Part of a small language model's weights: MLP 256 GELU, no biases in attention or MLP.
Each number is 128 + 24 x the weight over its row's rms, rounded and kept within 0 to 255. Layers, rows and columns count from 0. Numbers have three digits each. The size before them is the row's rms in percent of the matrix's.

# layer 9 MLP up, 256x96, rms 0.203, rows 122-255, columns 0-47
096:164139130131135149137130148153093139169163112111142118147171105122100119106162121136107119093136069133164157095112158143096089146133136152122123
093:138074093117137056120159148090169126131122148139127105140096090097141152141105140096122140126137117134118126107141136128115135123110109120135102
098:137153123103135125092115125104156108144124169132162104140120097084075121107099139112150145118168132145164110120167122148133149117128126107127099
101:130090093125142131137096107145130078098138161129160089141153153134145129121165117153130100146128116152128107116112109114160131129102124090145153
098:098104134098092130182141142112146141146167121122107092122109079132144116131122129152097124110114143128112114098080118100108125129119128142136182
100:115057122104128092112115113151152115153130122104186136154086145179088160115131087115126164143149112118157144158093105150103094149153126126114126
099:155082142105145116122161154161184080154156124132090111145128127054140151116146160126159140140171163123158098107145166143129147125076113152151116
096:110146147140115082128135168146125124157093147120141126155108106116069142093110073145144182100137138113132130120131141163117134131115148128143145
104:156136140105105136115115142079133193154158146120133098132104122110138147119150127145132133125120127114101076150155128158128141077115134097148172
091:125145110126101119115085148145097150111121085108127084125148081126133112123143134145166150124160116135091165121119155105143101099124157181133103
105:134115126132149082109078135118120146157128163134110075116078133136161124119160055115104104099122158105122153110127140160126146112121144095148130
090:160128126113142147104162130185159130104148105125162106128116120136114107101187100117127118146161089119155105130148156134185158174130109134181112
088:138085134167180110112141153169074179154125132157125121109137128074126133151135114124146117111140120107132137121136127088145158090129143157113145
111:142126138146149146085114102151149122139147124140163115137138157153115134133102129128102140102116184093145124118111136105141129108113140171138127
105:132093111152150131129130099103169143130121137126131125148116134113123159136132127125163142089163120138143145189140121129110103165092170153136121
111:080097124118099131142173156143136158155133122102119166146135098127162137117127128087121146082090134111117118152184173132111112136133114154156127
094:097095086103150104160116144101113138092106136136147120138134171120198100087163143091146125134154126139138144191154112111127147101140171115152118
097:109097174130132126151129153120162099140121150163132098095133165120144117125102145160121123171131156133132169079083137128098139092145182149125169
096:126133170104136104155136159108135079082141147125142121134124148107096121158113134139144174098119142130123142144158170136153109118131120110097139
102:123103159123102149148127124118162136136159147097129135171152130105132136147133081101125107123140143089093105146179112135102085115138132105176132
108:164126159130158131144138181122147159171095152131110108116146098091127138174111083077127144124128141116160165150137178127162119120131110141146139
089:136138132168134149108091125118088134147123100125138122135098157179140142070115127115131170126107159085139115132127145123128127170149125086097128
093:132150092133171102086100141171105101129167159112134108159136119127135125134120137094161083143119127115151169163123101134128110123165109141139145
105:140109132116097122117133152164092180142109154120162069127104132103111099107127187186128106138148117111083131089156102173146176172122131137121148
097:092109137090137074117162154137126168163152144109153139145141065136146116112100168125119154148129125122125118131134151113136108092138139153145123
092:146148147145100109143108136170145126138168130145143137142154104167085118139101151155128121132069119088132148155121189138149086160112173160136157
112:130128123134108111101170129089165152111107131116109109126155113127154139142126144098166123111109071148157152130158115122113142126159187180108142
101:127142139164117152153105081081108129101128171143148114157182203097117125123089111126182118163107159110151120115157122101123110135120177117148136
112:050100154115125127096122103161135112142127082072148117133143151150126142117128130105115162154113127106122102078103140155137115119131105123126122
096:121135118095100141128151091159157184146119065129111097132123122140092126163078148146144107139125103143136078111115122121128110117138137060142153
093:164114108134100125143146145115157119137144144126124102157156127115103100103112117149142177099135177094118117140116121168108129124107121137138137
106:101100098100153163117113126133152134118164142134142118205161113106082151119168142162162123132134093167120121123097084095098102115158155122147105
096:138104124144129087126128091127088131118084165150170088141128152134093146131127124134114103122107160125118135133090112112149156101106132154132148
099:125124165071164097131161152120162109119145114164167124096140124118144131165084105141078117167119129138096120163133082112133099122147120084092148
103:128143146118097131114082175151170121136118120137096089152096124123132120150136144099095089141157150131138130112120163165167118089133135130147127
106:149140147129096126112154147150164170131160134126100136138161142135124110134078077122161087184129122139110115144171118109155152129111111067157122
102:109110162132100124123065130139135120135138100099150090166125145120121114095099155130110159158132101102125151139137117109115112143091108101138164
092:090109127162132131135167107163123181149112114134133142156149127088149136109121147126141131109127095124093092116125118130148126106131132093137131
093:137107135091092134141123191106127134125116122103126150153157119137139133114153141110144150107173101158084136098111082164092144093117144135116127
095:145110081129122084114111138177141140117145099108138165120130154126154142157127087052123158121141161135117097111150155117102129136131172130101098
107:132152102180138126112149150164117150093134133127172096103107156136123141123131155109118147089147130137097144152104126076168112124116088124102134
095:144134098147113142074107129116129125109118166149148128172140122134113115105177137103132166158161075127101116139148135152114117099149098102164123
105:170116131151133125076119126104118123122112113137131110138147080096120143121109141170134103093102132145129130135098124131101150094120148047110132
112:099134108098129134134101162154155106067114124109128103108121098105125142157129128181103169101153110151115116111110107129135126160096160143133111
109:108135143128173103143148118154118146102103123126097081144147128108105134101132089124151172174096107071110114103146149140109086099143113168142129
096:165100115157146078147119167135124108135112090163125139163117104128137128129140167135096096134120134155089139128145146096087144117160149146132137
099:107113118103113127140154139158168132157161124141116118110125076139099095161154152144137157174108133098131121137153144114138164138121122170105109
098:110113099090115128161096132130137167134141159165113120131098132105147124133153104094162119106132096095101094138102135097139192135097135115137106
102:118150125130104147113105133168153115096123153141130090109172109126138122115137140101120168163101140121136140131163132148090105106173103179089120
099:118112149139108098114079125151166110086147107075135121158137122127139137146155138096128148130107131141162113089126089166162115110109152149108093
095:090158129128107145145095163149108088103143123148121134149128156138130103129142163142088087095081137131086115193133142112099099125144114079131130
097:170132129143126108173136144139123113139128094130126093118141076132167154128106124150134122113120079102119174115137088151163141133143141163152129
101:124099116141165096116135160122117160079098149101136106186166147136137090084099161150096136143125145116118150149151136134160127153112143129156172
103:105148141128143105136111154126137111111158126127141107113120160103111153096178117140160100127103100118121129164139131118112100090142109121120128
105:107130134165087109128148120191152134083141078167141099113118125132156140177090113149132123109136133157110119162134125043149106135132140119116173
109:119085171109137159130136182146120125142148160111123165150119172171124170100112140106145146095094125141113096103121117120154091130125143101109102
102:136090148068115097137131154106106148112100136116144185136171157160113147151098116109106110117170138141121111133097139132159144107112142141121178
108:176125132131090138146121148130162081148101096085137120145124128113118144151120133130138104117136149120116151131123123094111141069176156151085145
099:081115141128142116134158139150135125177172095145138128097164144145139120132120116129149173131104121112143143156103143122114161108159083141130119
103:167161115131127156147146118113146145120163154136201119114145140140105099140127088122108110091088101133105112105139145122127136157130155164147101
096:107138091168125111146109079160099117119143123113129166145114146082136156128103111124158140156120145107099128145151134107142159140127127116169148
104:095138116182157156139160132157147118139127111137141102109130119094125105104106086075143144145160115164139098182144152155093155122116136113104118
099:129076121128123134089143082152125128120146133116118126148093121127148095175186142152154132143084085126130142138108162115127149158152090108115101
104:130149102089123147102173151138112146101099122103129155137115097096132100145106144102151159130134137170107132138119109172075141120111111150096140
097:132148126119092112104141136088155104176138115158086133125127142158137096126145134112152154119102132091132104123111099119187128093129106136101140
088:117150171102125154074120155104118155135147137108113166136167098177117156157114141159100134120124156124073135094136116145113146132136126138142090
090:094154131093107121143118138212138150145132137157175117152134111123135146119087080138095125146141152139151090135132141131116107175123134160090121
100:129143124155124127155106124129136135117128151117156094136149152133124172126152150141112119144109103160142160163116124140093104109103188124103116
095:137166143092136131092135151137135156114156123128087082124133123140108147113167141137118149079145133142073090078139132133114143086132151097116133
104:106116133152145141156116132121148147157151144134155128159127150177145152113113129150152083130102132088145137188139081129135156167139156123128147
088:143162137108151141082135118133112143148122115156113154127171131129122131130111149165101136093155166127177102071107140139120111096162176103134108
107:111100132154138121137117142119125158154154131101147112133168117111105154118084145125166112132123142101118157135149119090128112104187150147115128
098:117124143130117130129142176121160113125143148137115149127101092115183104151105111128116149133097120151120126123129149143120101124153139111095089
102:140079143110117136108155090092119122135126142128164119137156135100123088087134152137108129127099123158091138102108154103117127131126095127203116
109:164133150088122106123145156122113142120133131166124119157100110130144148126150133175146128146124156064116131145119130111116126137160160132179083
100:139126168138169153153135149134170132092136124142169093115071125149113134110126149119091130184093162075117148134096108150144141127152089107157152
098:111093116119088143116106145092128155080117092134161155105121139140113114152097118154160171121135109120129136125124130132150125135137085116117116
097:134101126159118084146203160146149155083115093109169129138147148153148149110146103194137138141093114103123091122154118115141113159138150121160101
105:126105173093126124137128128141149128133141110089176150156129135104151189178174162087103090097128155151130118110108153110125144089119096114145159
096:114180125098099140128148103115091137121140105103176143133169111136088102100107097123127147115141130098144146097126156170176134128133133149107123
093:113113193097115100146119145131178157113172122166113141166135135097137149099126124140165118164100129102153115101149095113133126109118121154166079
092:160120125176106118125098147113127143100114139102155128101088125152172123149145175131152127135122094164087109114108180117101148125134165107086134
101:133186136132157124093140129109169114127108112150128107147175117102129165181152125135166119153117107093114195127078122165130151126132149141161165
109:145136144122115160128117159132133118131149066137099135149111196096127101121112082094101114106128189142141095086099165161119132119136137126118159
103:108143141093121118097136089153151155083161106076119167130129119149176127128112165133120122136106154135135145127151139165068101124146160131136105
095:154128161112115152136114126163094130108073149113152143159055121121096149144088078151126110128156141135118144142150137150113097143122152110129141
097:164151135205120169147121171160122134124156105104131129101161145164120116177126162129145121116142127154146124126143114136120087110168102135129130
094:157104105173145141162112150132134106146104097146113107124163124112163173161083081122095142155107138162122157106145133163103151132095162135146126
102:091135078115148175087144141137151181096123178152110119100105111137156125147114118137172128120145155121121144108126142122141127115148123149118143
104:159145143128141077181136113108111139126162106152163151131091095149093135129119198129111134173142151132194133118153124143114120106114121114118149
097:142109127126121117164113171146116123117123160111159119124156090114156122131144123105105124177128117134147134155145162143118117121149131109158152
100:076135165125153117111101132144125119111128128104118152109147133163125100112128146134139129118085156101126104092090171112159121134088174113086116
101:104102168123116173065114175160085126116089131147156133118123117119116127145130124147138159175134094177144144131144108072177114112104134119133104
102:119128097125108131090172113109155153127136102143134130117098134112122159113162135157133099108114132100132132144172068135125154118133118129142144
108:107138137136130139138148101158094139141116110095123156115122180131129156144118115092143151155137139161092145159138125153121208139143128132108139
104:135074104088114123118161133149101103089151172145145124117130120101096084086125133159137138102156122191144147122144123140124125117078116156098175
097:151107162150116087084109113139133077170136158094141139170120151142129096138110146108161127118084105135103103097095152150117167086119139128119137
096:100098083149105118083137141125151093158089164141171138113129161157129133165106120136131143139109170105172136152176168163113137115087102130104162
095:095116115159116147067096146084170134173181126128186121102117153116167139124120146117173143112077099139171109142170124104116144095129138146113130
097:132135128116106153128109151115158132154122122105112168178103099137158171134127167096106109127096142111094090101131111127145142094144152096092113
093:167131140083111160179108136128131099165157119169141145153147129135149148128156139117135143097114097127124139159154128118109141139163152087092127
100:131126116090110142163139108147127123155092085115144140139115134124147145117151142157075091135073120116170142138150158112087164142129134086125139
104:117064126134112163135101142170104105124133169137153133116174135116147111115160110081115159125105123117151159131129132118098121153167121092114107
094:119178130093109092109110134113102113124093161125172137147092154156121170131108152129129092104134159154128127146167107085112128120130140120182149
107:119169172112151127124128124133165159116107131144154124144155122132103151134174088164092110139125177108085111118103151099109149096126073113159134
098:075150128124094080132157149130114135094150098114081174135112119154145114116147105124085140132124149125136166137107184105156140102140126176136164
104:151151123112119147091140151127120134157170126100136110177118148108138120122099144123137155081144137152135139119085132128088133114104140116109128
097:133163117092112121148155137114128130110083121156116128180120137138155067107159149104096128107135104115118153132165131095137142112138140171119152
098:089116149130114117133154115149152158172137144133137130140104117180131114162127129132115142154129087120100130115124113143066161113129104103127130
112:119105136139148117153135143104162124207143136119154108155110137117111122105100144115200147086127112150082124153157117145118104132142146136119103
103:126135075152105127156099116106141125101111120117147145111092132120145144140150096149138100146096129108097130114114149183159164078137123093167101
100:126117112097106160122121127118098133105160107142088141113095170125114146133123127136107064136146120100147115161157136121075142122086128166161137
089:167126147153127117094110108108159165110114153106158119149101129139159109169196133151087106100128100115126135094172125121079118129140127125131157
092:167130158142143123143094097158141128114130102141090107158141131154154129129159079126127130149136145111086097172128109129103110085166130141125164
100:108136148141155130088159162135140106143163149138110122115176109094157101155090166117071116083102122141124129101091094165098129113159157180174118
094:136115159105106136131106116113140099096144196093153153077092113096147110165155157105090105111156145127125078138090175136136141133132150097105110
093:113104121112139098155129151115144178135136131136159077131120138130084160108148142122114171138145202164069174135110150120152132144123121100130147
096:076142123112136099131152143136113102154137135079148166128188128069165142089102108113161133154167170126083130138126156128119117105147150135118118
105:150142137070143133160142091102109139168146139108090145152089163089146110140160154099130165139091129096144172111162143165156152122100121128087125
089:107111147107113158166145159161137152101098125129131088141112111149170145170114100167123145098105143143136123118097119128142159162116145140135155
099:149117153161105109132095155143117149146141106100157118132094109153121093145123147100150128101168127081133101096113097130129145133120127118154171
096:145170180117110140107119084106140087168124099117172131157147153091109122142114098083145140146132161118136137165154126160092125139156121123120167
100:088139124126147141111111129166140140128122130145160155119147079132119111159167155146107153091166144121109179144129105122130192157125138119159135
101:143121162118120111123127135072144096134142152103129079134126119151104105108104105165111105107100110121124108116134093069120096137088086122100101
106:131142092157121148097150139123116082123160147079162130168101152104131150130071163139131100122122148145084082142150124083106122130145101129164121
094:160070100122088144150134146164141150088148160119119151120140131129107121169117146084134143099083146082093164091084099110152091154108143154096102
100:108097147099145105182138145099115139083087151161124096150145147140140116120130141163144099164150103116141166147134143110102144137107124121147140
106:134141113192091162129106086151146112108099146131161116127104141126156105111135144115101140140138133121104135057164099160096130109136150091127165
100:158136094110135137137142140171130143131101129110140099161193135134148132144095145108108111133126100077096095101131124132167107150133143142098168
109:153128123093109143061119131123124139114153134132108161150109122113134141105145146130113164136166107133097123115140103130120125139148161157164155
104:143100107078117152098132086106127146176139153114147161133127084142152158189133147133129136184122126107107138124142105115115093121155112142115151
100:094131150128070139111125154092153159101132121128143079127136132117102167089130121168159128106125118126130132139178189142098111110146132137104092
104:097129101139126155089191138155120116127109068107097103103122131107113161175156166126136136106106114143166138114170109093129137129146156123189138
097:153107100110155166108133139109117114100158144091135112173113140138144116121131125072112141123116139100147126094176162083166102151134112130133129
# layer 9 MLP down (transposed), 256x96, rms 0.207, rows 122-255, columns 0-47
102:137145131151129142159124140155084121159165082099118136153128152101128135099148102128127111129151098168140134112146097127152106123133088146184118
080:123110168143104164082098139144129112140156109127125152152140147160158098087109151130095128117103111127095128147119115120167091138142106106099147
093:133104097113148149215147137140137119088118108125124113117162136150121169146126143134087124137113137114138097114123133075156120153100111116130173
101:175162107141156182150091143121147145074124156150118111154135131116120153104135124084142098096129066110112158143135132126144121136131134081164145
103:137097116149151136094122122115088175138113132112112136139093148151134109123099115120148153169122113088149122116127095129120109124134128080058170
108:165132157125123164192135092174116147099119090116138110142091130097150145157114131109138146097112122142130175147148152128127143109115089109133145
103:125139135132135133112113101122112171122110160071149082113111168147114085119143127149136163140160126128164122099099188121108116121110130124097148
096:123096138116119174108104086113148104083140107156100102084109136115137138166120123113139107134111144130131149108131086134098143118135136137149124
096:096169119128172099101082133103131150154150161127129110141098137158119160115146113119154142120143154175128108116126099130115143101112161124121093
081:092118121131141188179129103143139103133135128114125135152145135137075102141108124156105124107132164089144120124137144132106153120171119107169143
103:125131121113069065097141163112102151091158131135099122158103140129158130141155119129147168125142128144154112155127135129100126166122130147165110
087:092153178102106121125109123145114106135158116126132143120138081139150096086097098148194111147137107143094125106129183097139138146125114173141141
087:124172174107140103155114103120163088090119134082106113126123139176117161116131125134119129142118122136127132120130127134111095129168130098124128
112:168116119114145172106161133128107100118104139132161119147113148155128129142150132138091097132131128133139091134107144094139139149127122127121099
107:104117143145151145108154147128130162138087119132105139113120152130145130152156118159115117140139121111108104114130137096133130146108181085121182
113:118103113144127136078151154125120101139116169165145139149142100089118175108097139122119133128127104157182145123115122139159102130137101152111185
086:133102092133160116157122130160104134114114141127145089202105116095125147145125164106117106178147119107134168164120108119155113124140086130070145
090:103145127131140147120138158131094107134160148108159113122095112135096081169131140124133121216164111088140112130132112116149169171104156126116137
086:114118108125093111097035093124106125112102121111136116105106141142108097104154120135138103154107123139133160135131137144142130156164155106099124
099:107157116147144126119104160138088134133125139119128130083078166131106130133119101145113126105114116172153131141090129126143165168142115132112118
110:083123081110154130138109129136136134102124119114135168138120135140100118106128123128118136086120087163119117108127084141146091113131132122108100
096:116157141145107116110144142125153096095102135102103106181100148078120095114091155114125101103148121120119143141078163084139126151114117145112085
095:186121131118133109104119101062154103131115122184103100129140106155114087122156147159139101148143141170169096146151135147086150157133136152092111
111:153106111169164126091107146132124163138141141087172122118161118126107122087138094139089153099127140154138144191113165140137124091146109080112137
102:112124107121086167172130148133132111112143133114099122133112165136134114121076120134125119103134114174131171121157162133098122176083125148113129
093:104136129125109162119139144123151081113080100150121136108124111137133145133166114111147166113132154148099111110149098119120159108143139087180111
120:175144073151122126152138129101171162095101122132083123123169096146135093144137097105091083126161144156128152136140156118097114150098123118104122
097:147138136090106129160142152119089145142135113068159085171128087078162147121102161135098115083179074114114166156085137149094100151111145128135106
114:104165127123105097105111098127127115108181124106073117151121175104076109114133127114142122155118142122108115151112140169145085159112121169126108
099:142128089160134117157128168103116126121098119132141157124070151110144148115175138122122125128121140145113145109108099149140155128146121182106117
082:132178126130140092137137135135135111128113134149110110113125116135112163144142157122133115129134108136102146140136092068152118117141106128121116
108:137126117129152113149105118098101091098175157138124134115140153119137091112155076130141159153098175115140148148141168114115111089130120141113126
097:147145133158124124103087107138134121131102110123100187139095141136120090117134123102113108111133122111177118138144193121100123151096138134088145
094:119160090164103139107119142154089128135131150154122134127094163091145079091122089151123110078143128133140121117100189135117116138114145144123132
099:128106115163113084142135153102118147091121130128110132148146135128112133118130145121147168145098155095094171127141117157117132107152138097141106
102:092155139077116132152115156132141138141138191149095145136152121138097114127086145151125098108184113103121129142099096155143113142111141140129133
103:143155113155154165112141084099128099148127127111142140112125152135150106094174125088109103124120098139132097129169188109152188114123144095199135
102:133125130158122123124127130166134115169099117117108132148120137144158143099097104149125147116124115118130124100108139172142135085192084116098105
100:109116148119141113145089101158157121111074109117081162107144121148143119111117083111117174142126113149177132106127115140148187143123144161108105
089:127113137105124151132140128109128136135149143167131077141090139089113131105131128159105112138124120108147140118115101144134171168118108128105136
101:105185166125120134095147167117144114118100102158061123087133087100156150154162124166120119126090105108082120096137110153092143161099150166132135
097:132163118114135154142174139104116117188111172115136146106136123121152136107118128137139123085134103163181103101137096126091128143061134140119148
108:124078135118107116145096114101105131097100143113136137102141118123147117149097141112121130148145128143140118120198142117146120158095101157114134
112:122129133112121114143134141121140103138146138129200133134142127172130121146157133131153198110110123097112127098151119121113118095116119181150118
112:120149116139136095142159164154129150143172138105155165089113127131143123153090130142166127112128152126068087138152121115191168136169084120168100
094:122145100119148161150117110092134103181083111088117122109153164169141152094096103101128150131140084102163115163138118096127136146122157131155154
094:145108139109135132088123142168126106146126133088125115097101130129133158111152125117113104157123139130126105109142166168146102192110161131134141
105:164130137088178094126154102101151127094142150157117160115141144102144131153137146136107114174150139132145139134146141132103146101126162129106115
099:131117127151132085137167127109104159095142124138123133130113108147107145140133113161138082080183127102105120154127126113126104143124152115099156
082:162131131150123112142131130152115128185120150116092124119112142150171165136105089167109130153094133096120131131066135128158102111115119091118134
087:173151159155130141110120111101161132129130109104133096139112115107123170133139101128132140158157117156151117092142111151136125163145118119128159
077:108140168144086148130109156121096140148159115111147123137114182135119122160122110150168143150106183144154104147112160127108108132134147159114154
102:165132121124112134139151144115139110171134124145123183146090175110114166179132131099113113122117151113167138137125166155126162139142116122128100
117:185133150151104134177177110083103102140144146101149123091137126116114148123117095122162129115079179148143117145160133136113146128120114147159130
108:141134128096177144128133133135123117143087146084141158148151119102121102119147124112126146127136106116152109108140139160100170117104128122146119
108:163145147138115135130130145169213112145111117141151137065153124112112165137117118102131114150111157091120148094118123143120156079146116125147090
094:121130138134119119124094120105097115141085071116095159101126106174130163112171145113135159129115132143157115073092116099148151145147107130137105
096:101129126102127116117067107175077154100095162163136118139132160129145103107145150105137121145116124153135120137097163146144095133111155124148116
103:117119127172097114170114149146147082120108134152133106117134117121161140124118138146098129075139161131093117140163116104099085103113115131134120
109:111173148101124150143097127117142139110101084084151144141128113146121115135129154117079138105114125148100098065141115134165123133136166159137143
106:140107107117124124123142120134159126115143132150144121122167125060119155143122146113136126105136106138093191125163121143073135122137149153174117
094:135117152122114091104097127130099133114204110132111133147100147130147139135129123126144131149092143120102147101120121127112104090128096174076113
099:110149088121123143132080128193123117148146140091107171165154131115148140160102101099140145115128129121085112123124170106113124081109081077086133
103:144116133087078119112142133164136153167137122153120164121121112129112083132097119172091080106189159098132115130121174121104149134146159149139184
096:103092084112150123170098140157119149157133180132147061096139128094131154128149155141135085111117145130126165098114157126111142141167131178097104
098:139109106139133094120106125119063130095125103106132083103100148098186132131134086130137105118148112115134138137134111123149109130153127116127132
094:172123137139129124124122132142151140123098098123082182122181135081151119119170120135088155131124142157114092165129105101118121119149125111105096
093:076129136111134096147135124116138130196130124111167153111101103140168136157099148111101101113122118124148106169149091147129139097140125127151151
102:085130153108130127142108154144114144131124179077149160125138151137115128194128140124143118129115096124112168104129117103163128152095159151094135
103:123096138141125113127163129145174129153108104107133155140152134091160128141174090103100151149187077134141112174148130142151144100120140135154097
082:138143127186089120121133156153106107147120138095147096098091105100103130141150168125144133138145147104094089088156122173061146138102119107129176
111:120119108129133127080120139138153127142154136131118107106105106127144164109125088105115148160120072117163134112110128157161181148184150118153128
104:114158136153175138124138152106130145081111109114139126110134101098124157131177138137117133119184113121075096101119131072111149155082112140127163
094:130139122123143136123152144123118151129081152182133119187112106122131175139111126096097176089098147143138103097136098112124112163107113074120114
078:147138122141161079119134145141112108124124153108170094116161150125129135160147086127107126130125119113122101137157092135117133119117138143126154
110:113160106060139131056134120146138157157138124120141147166108101083159141132110125138124105109155130168157105126116129114130109143101119158130115
099:139119107156139093128141155158110098118138168130145121107116109164142143087165124091150138090063124128126176118125122127129116128108139175120124
079:148127123161139103169113137146134163143196154159150122112155127118106118157110136130158119140125133107082137090129141107130126122132157135108105
112:140127159126153087157084155119104202142149165109114103126122154151123117164122094129182133117139111125145129076128150143125141118170116135130125
095:120108107163130133093129104130173138157087094112140130135154147090129100131140094148133120137126109113124079135147097086147133107148123162126134
100:100154102196135162144134130168124141136124143093104114107157116102108120153133137105138097080105141127108150175118115149150123149143160122110187
101:054095114133108110119198104103137091097138156102133158111121114104155117084098104107130154119125149121100112134124103145122109153101099126170105
112:145164104126148145128072112141131074141131100109108108146100179070136138098123112096103133136118131129148125125068130120158108107143114092152172
111:104104114179140123120125126101134125116121149157095148123127157105146108158143128127167157107125157133114142175130087124159095153095157139097124
107:156180132106154106107153125103115128092104167139113174078105105159131132147138136108116118149109138100096131104142088133104159124154086106135107
094:084126106152105130162095137130135142131123142179137148118162113142137145104133131174119159146127125118096116146165153170138129136159117104092130
072:148085139062114099090185117129146146109164149173112120155136119113142141129129153128115155166126144106097171156110154139154158130111153114147102
106:138186125127145104111190100123156143122126151140083115116140091094125138156168105107115106129136116117132175123175139140140128144116139155127168
091:147128131167117123164115134108085135103131166140170130154123134133117167094144164088127117090130135126134149154134116109156114133089110104079090
103:147131109119146092127137115148144123135153128126122136126122147115122141111130129167139128134121157147195146169138114100119147111113156126126081
104:155134127139134161108137130133113170090098141108106164116141141162101092108104105164208134092142137103116121119127129143141108129086091136128103
102:130095146155144135125135165152137139127143116093110169149095132129158118143138096136136119132117138100159152106141128131114160122077119160138135
100:110144123136138109139132136105158118187149114147110121125076164153114154098153084108106121126102141096087077141165098146114112121182153135129162
099:104109092132154171115158131162111131167114121100146146119125110152121158108110134111098172118134116143145137148147161139093128117144097133195135
109:125144137128060144126131082134111121103129158155132180174121164106106085140124118124128116093159106125159107149120118133109150100097148131137087
101:154153131125111122117147150132132161115163192171131137145136163087117114119112140133150154152133143139155158097088129086108147102162149112127118
089:119140083195131141129130119140139145164111096106145125115146124138138138190173145096111128139135112155132180114134152092124129116105105137176097
103:126122127137130137130143138126118155102107083070119136107151154137115122085091095100174117115166121105149099098123096107110141108114112204122137
095:124156099118113135123129136095149128124112109118133150120114119107164078109130151157137137167086097164122087123129103164161111129153106114112119
113:129089132135126088113149152138098108130141154130148104108136130129107119119086099142148200115158080126149105104146129105130108107124080128148144
096:107089084115103089104156118136157129106120126075164147121147137085175125135114144104150111183124127107135135133112148112146095172134101102141101
099:109122134138079138154114165091120117134156142158110125146122152115136102130126131133108076133135154150073134118134114141085144072163105153130138
106:127110149139119130114121164172090109099149108101118117131094120155127137113136183128108101106130112129137118114136141060174106135113126143154137
089:119178135100171158161119122148111116157112151090096124144103112097128144118148095109115109146134105134098127124148110154136138107099139128131138
103:113136103149131081101144114120158161121128121150115171167079119120146098141146132176110130097133105149155087141149145104165125083137159145121131
084:086104111122129160140118135162107128115158113161167115149078126110184140156130142170102156112132095151131128143124117088128092136096084125131121
097:105155121128114107119153113147136130111122092136099136114131166116117126099111051137145144150157136148122143120169130086155129182154120083141111
094:163121126122116128144140134092114121157067111104128110126139097122124125122095142139158160153095139087129145155075169133136091105128116099132142
102:111145167119155163114083159146124133139143158105118114142108172090114070137137140124148124143102091121131124145093148155137136070122132136118118
105:119145110104105125147110157169071142155116123173135158114113117140133097140136122130154124128133137153126105140122127091157116161160115122134145
108:122136142115116164104126072145114108141141108131118112136143105142140091167105148127133149093102151151127204085179141091111089155109112129129120
099:134159133150118124085130151093171109156126120122173152096091120171141129110106160102153121146135111105166166139139125098152111106131150156158109
087:141081117112065126185124125135121109102126121136112110146133182141113087134150152109116127169074131139144164156118143102150129146151135126079100
081:096119134105089164106170149127137112117151145100150082144130132105089155126101123084121124106108093066167141132119128129084106147114138124095115
114:148138138149130084131122112143101166118118094105139097157104085121134126133119121131119124122188124119131100141108137103158149158133100148162088
100:119156112149134109162089118099140157155135104144112109103136063121114149092110149090140135112098143116090126107141083143082139126122120140162128
098:154157124137093126103156097122107128122145102118139133106115105116117108129136157089124131108139141106144123141143113135102132126124099093165127
089:130135103087142136152151105144155181131105141104111124156139145136163099167137175145100133131154070111133158167126112132119129115111139141126132
102:131164100199147118158128092142121103108147148123111094127117101102150099126135096165142149149157154112109130127163117151096159166147138128151158
104:090128109104123120150166121116128085110158125149189148104107145125118129127135109100112147120163151140145124155105115151148140145133142137097125
097:137109117105132141112152152120139129105117128126111144145174130056172178100147135164150140150141110117188117136134138090140123131115104165124141
090:104133112098125111182118138135109096155139123122133134104166117153145128136134145159139078109101154143089131144124122133113145121124085141111157
100:151138128110119167111141120127120088134105111114139140133103135094136140128097137151169119149139117126081150134156082138127124111146145171127114
098:116108126130148095126146120167134128101146134150122110180122147105118129158121123142114137114162098134130162156154102141118133119105122163132144
107:106103145131100165101164112144148127164178125108138143148154123102115118112142140136090175148157086155112085123105127176106112136154111110085147
099:140171154080131145143104080123133115129166109158130151130132145121140160112140121150142118154161148150159100147146116112156136069139118120135126
109:127141157144134146150116155151096124070163077127116138131161116117117130077122113112123143133189124157113154108105134160103136188126088142126130
115:118190113158137100124125148171131106116118129096117126121126082103134106151165124153143101091135106151140139127129133135153124123137134183137155
091:139125134127114100114099115097146103149145126138101168145109080125158134088153131147125131129140132172102107137114091134155166120142136153125077
107:137118138105102179167097106089150085125115154124122148145108147157118104114097125101141159092112116162079134176125147161108162130123138160162084
109:098115135127119109160113142138107136138148143175095154125110144118081129138160140109151119095102153136138100127120159157106131187096144134126131
103:074141126093115099114138129115157123129131113084071157134116091116127122079104136134099067152138139128112156124110140123147152133156126101144124
105:105124152124126141107129153078128110097144134142129163124123131175115121177085116138151120131111140166140112182125114115146094121147135163114133
089:150121135103111141129119158149116121172121080115116175127172117102113094141072145126153090133099125086095140095141141156113116131142086107109123